python train.py --head_dim=64 --bias="qkv" --parallel_block=false --beta2=0.99 --seq_len=512 --train_tokens=130000000
Each number is 500 + 50 x the weight over its row's rms, rounded and kept within 0 to 999. Layers, rows and columns count from 0. Numbers have three digits each. The size before them is the row's rms in percent of the matrix's.

# layer 3 MLP down, 64x256, rms 0.163, rows 0-63, columns 64-127
103:601493456508511576472566554499544499526507551502514464490445541493462556523463427609433449549516637495407558539517525563605482525543572523526495492573443533452531341497461553483442453530548460
095:484609430489492442413540637497428485529515543442486604457455462532531575485437512541507563521516451554440395495486594477419520501515597506474516451496429453522485407466455483557577524614558528
104:525509537528545601578513503478471460544488524556458489464433497471487425409472540558531474482526503505455523459457531546432634474528466423484409593481460540493469435467486418503538529521557457
098:497536496583486444476418530568577554497489571536531502574448541467476557500532541464524451542529523508483464518473485515479557469484401469525530526537521533445512522447478514523602444454556514
099:524491555487490520501410449505556577479568417570460506511478523412479523537596502526515472500539522516551417445444412661492507491525439482529491480472523511492491470501401488474539498430494498
092:498501537488480509501519440481497542482510541486527527503535490440461481534522541500480425463543575424479589474472515472443495478494434524487492492502489495563513490524566529516524514427490454
095:541533500526459564530484479432565484494464506560522523622514519491482579548489449423488515603560389500541515576527503462490539536521442576418506625531497521482487470490461607549526481435321514
095:425504545492462451479369616488482463507457432505454512441614536504543522558549457439549479508426419432579459512379444542417572460402503438523503381505558469553481552513514549482418544436577537
109:482473527510623527401622449591516524488566506549566438482515518448582553508463553487556515480392478531571461486573591517486525458445456490520538623515453546491443418598552494516517473413431517
108:545327496460545418568474463500485494517519445556518468522489417483501441539536571515475424456494493481531507510406498413528427397524396498497450521501520384505521507467519581461602435473413409
104:446490534383509493567539503567459480509521495466495389493450510472467540531421464447473493514577481619502456521543564535512544466468560499538454527482558559537529534535454534490496622490466451
103:496620479528528464504374523551562502502481540499508572473519478475502437470451454506497483518488551421490420528418582494539506493667510521615433446394488454442541472453578465527547590431582493
102:573502569405457544469592563538522447491520569518462448475475557458443558487372514491526482516350460449484430513575563476392539529595469429545517563595394489434486609540520514533409455467503508
123:399495455456566517612553529523546443543496590650498518382564505498554539558549505486448532513513509497501526557474482477485461481514403526547453471457579502520476479524492475450482498546549517
101:521416472591534569554445503456538486493589392497543424533548502520508560535534443450524497486586436594543506466544462497571443568444490488473544450451588509535555590472514412488542517451525535
098:570474427481515500470627558544542436552487451518509500569623430525574524465577506441543485541554417478593528493557515508549570529519495439382500438468513435479482401479479490489528504504526417
103:487592459534527448475479521461472623496468457584501511420495557581465519527515495499560524602411501459430489531479553514504544493518532532527369463508448589412495502488355436434425513508538419
095:587509567464492473478476511511552533553404461500368441511554427460539466445570513467500541504463509516595553467494455535525571531450528496531426461486457525567394526474490450401449557565370471
096:521541417596456517440665460582481449517445552517580561447550441481559490428489505399460588514495456496436539510543589500600511539497492454460564530533558642507500513480438505535445480590533482
106:518401499501456564481496459453483425479468493527496542558447474507433448516464487562489464460517484464474560485483508540557486510567570487482527386457534402538520447519553479468526390450582513
105:483490431524547558432424505470445509521623566410493479447459499451447492495525481457441458544524534503420424505470575564572482541485524492407427522525495540517519429479515464503602559529624548
105:538486432406486479385396530502540475504560454554459446437543614474536517494509517488569553537454433456497479482458481525517496474462521561492445439503522525544463496553509490480476446448413523
094:404596519475472508418486567568502495569560552456469534492589409469583401414468516544515458492524470553471438469493437454505570471559525471510560411494592413577418507443423477554491525451558456
091:551624535300508532544463566581485499542502548516443594562586488519466507449399463461413492498442420459501449536488451475544513419542575418517455518475433480530509479443459585502510515402385587
106:478494490490503445449530506505457480495492561546466586501532405573483492434469603424535491502532560435509587482543533516467529488473531513415467524466454483546501581432555505508510474494392445
082:566589488456498475510501619556531477499433474441522524563376465414476401491549522543439476570617452513517456473415444580570496468506549582520456502489504463484536471544500402538475533472500509
110:425406536507563568597563521365508537488465417484467414516507471541459506545534431580498428509546528508525581505518469529564547489477503487658411463530497538510449517469529495502467479573556558
104:413497500522505441585453475528557576551520423540520560537488548519528479523412462530526490535574572501498480500504534374419529556546479467557391389539597536582506507458474465430438407525622571
095:498536545416521509500524464570449443524480457480460573418540511542470538510545600555468492490483506346553539517488465382473520445552518451447497501479457522530477443509472521442455510539368466
099:432468498522511460378543569473484558472480523501442553539394544533508528599501425522504509502438556583568465518389513397502430464480503527466476428537492482467502523491523580525596453436536536
094:548458463506510462552509415479503429524498589534569560493456473382495516533452476516417474529594546518436563504425468508486406506630457484452457563416564462538588420480403489511480410614578614
100:426555408581597465407659465476501473519476465541466535449496435520553552451558462515542528514595483586504526457560456460566629519462475451465501480482552598425432478537545502530430544649549479
101:511551561487518435557598551526517561500466503513396492518433523481473488623519433484455461559500441574502586504452467496565589478490468463496446440547436514572437473553538486522437535602597467
103:513507504580465469508486447564475562476547427462468520393511458615495529445547553475559540569444426502550512475500563541507452542529541451395556481503429508465518519509625497509420518571587512
105:500427464424475588511553531543432612522528459501512488489461529476476521563474477433521454549489500496498441496668400526584545532482501498419425517482496484507502602449575519439368541537534557
092:595549512462538485525438531539470572508545460445468456556421445516469510476475533472509480435546512405506471463404527582455427558458559423491423397434537575538508533508437520548514517474330448
099:541395502558583541650523477456536439493498509498520496552476456570456455513500535471422474548530500572464510469451461470476434495448483627537517469490529421418547493531515503494502440429420620
104:390578500559470554535436533449503565557528532494459457426493560538499408530407485522487510587515449509408454530504481518386496542521521511478479507470510553513444505511526449481467578437510582
097:530462531516474503532564545511531510540481472511446529436523491547519591444555463445490581467477439442471560498492467441470498512428472502526536528555452499532414574427391644400525528511344526
096:444467544535572446462464434447530568481535448524545546436433460465483468546467465465601448527640526597566514519556526550510546497483502499546574455520530506521494579571447535533541543475561515
097:458559494495452600392470554436515514486532510534592503537532441525527501575435442524533548576460581476513506450509570484499426557510426469432522470489528442454547527510503461522414528486562506
116:491464530587506565485503514392500565519458455461487494474530488391448560458509432469494481495579418487464512537577471537466577529507515460505543493482486579461498602549504565480509520515535472
086:532562497481487505380537564432576570514496533521549444506508447506492493399479471515538494556421550518515538451499549528503514521353517522407597499543488381476445446524495414523499466611447460
107:506536486444428492580462451474569626463614512488566539590515504460407525492487495559534503549422362417436646567483532491419491472553440567544489494526578484470540489433457547531508531455373475
100:550470537507455485521644386495550552461547436430476398480462510427443474446562469514519387458507539583527548507477527503420553507542537520521591527453557527508502504515521532498466536601468471
102:569379497520511451530517408537481454527527459526588510608499477502497505461494508565548524500535475550570474579600567528472433516392559518435563428506575437481526637448573541500408468487438489
090:570526501335502443569479526587483558464492406500497493515522513510464460566578506425556487468410491375523481485527471443549575471486515530504430563546468504488469451527515523556576536463562489
097:540495517514539548502533460524563543532489498471400516522507430525542518503567467331507528527557477504585530481525389494493528457373512525560550469495401581500520602491540456519500498441516436
095:525552424484506444527540433384507475565420476450463477371537535459521601619372523474436466591490634490455404443445505527450410469451620491535450464503528499516499490541453486493524465487508504
095:507445485501529410530478506530550427502486494479507519607489551401500501630591576483525478592504548574598499468481395524554422507446529573370545480450550502519461426512521409496552470499368582
093:456542530663456494502484501514519588496481427543514496471493544368505528545520564498579524558444582421503471452382541575484558492483465542648479544527548504424491430509524421481487498401469544
100:506416497595474428541534429495559500473523471502478517472553475475459461471467526354537486511534591541526517543559544508540503530504483515556494421510389543617477642464547516431594490530442479
106:514479436506493439525550474518546484505521469506525506513472565447503466363480462444496461503457450548575444462701531452450703552466548388597476540477497517443514601513565582515431503455464497
088:426452470546447429476446547495550438512472512532497477600531479452445502459487571452491452550549488487468501503491482441353478499601557612466441554505425608548566616435518477506479531485532479
104:492568522517486554544489543521481496494434498593583498437511493491486556531559502476524546449519527394462535450418567565534480544552557431435475427483508465557523386440394526421532546532615430
102:555426520516464521600585570529473493484502418495477525460533484490465529474523624460510516509472540464510574483579532449599539440394489452514552501488479500461572521444512512495474501531464465
107:530490381497470533557514456481490572507542513464490511576479458569424482444414449480461468537385531457364571532510450511500504468479475525440567397491550466551521456517500479511539499508496592
103:489415479613498604512579427552410522503479454568529516508530473492506448491528471598496460517571443511477544493590549515615483485374446440433508522469444389455480608437453566440575518453439565
092:461536476558483458531551457546537452468435555461557528529531455481495477520549505529515485504545530534523423532551531522487548504523517538495524511443559512497494507519473473523444493483591513
100:444503545375493523478370425543503476489484400476487541506469418548578478475503463449570542500493483556577570525556459518449482423450531522482497399433529444581466524499493488540528580441471441
086:558496512530486599475498549575545453471529643456470544487499486515472453532493460587467439568539562532519449495619512526513502544506480509534555567508487514488596606509481464471596447482478516
103:521499511520517363498542521518518438481540490470501498511471509513492488473487539673518511492437523451477542486324453515476458470526500479564464462483543565502563409494454515474544477540384613
109:555533478465446520502454568495487428481476609518490476490508448388417520493496440443504561456522407576467490459608538504430447495525517545600468408473519563524548524521439473420451525535504493
096:495464547455495550525543639496508448468467427594544474550569559458460560599501416531503448500416544479578538571582492511543438534405536487551471457530475547530504493487450526478480536509379586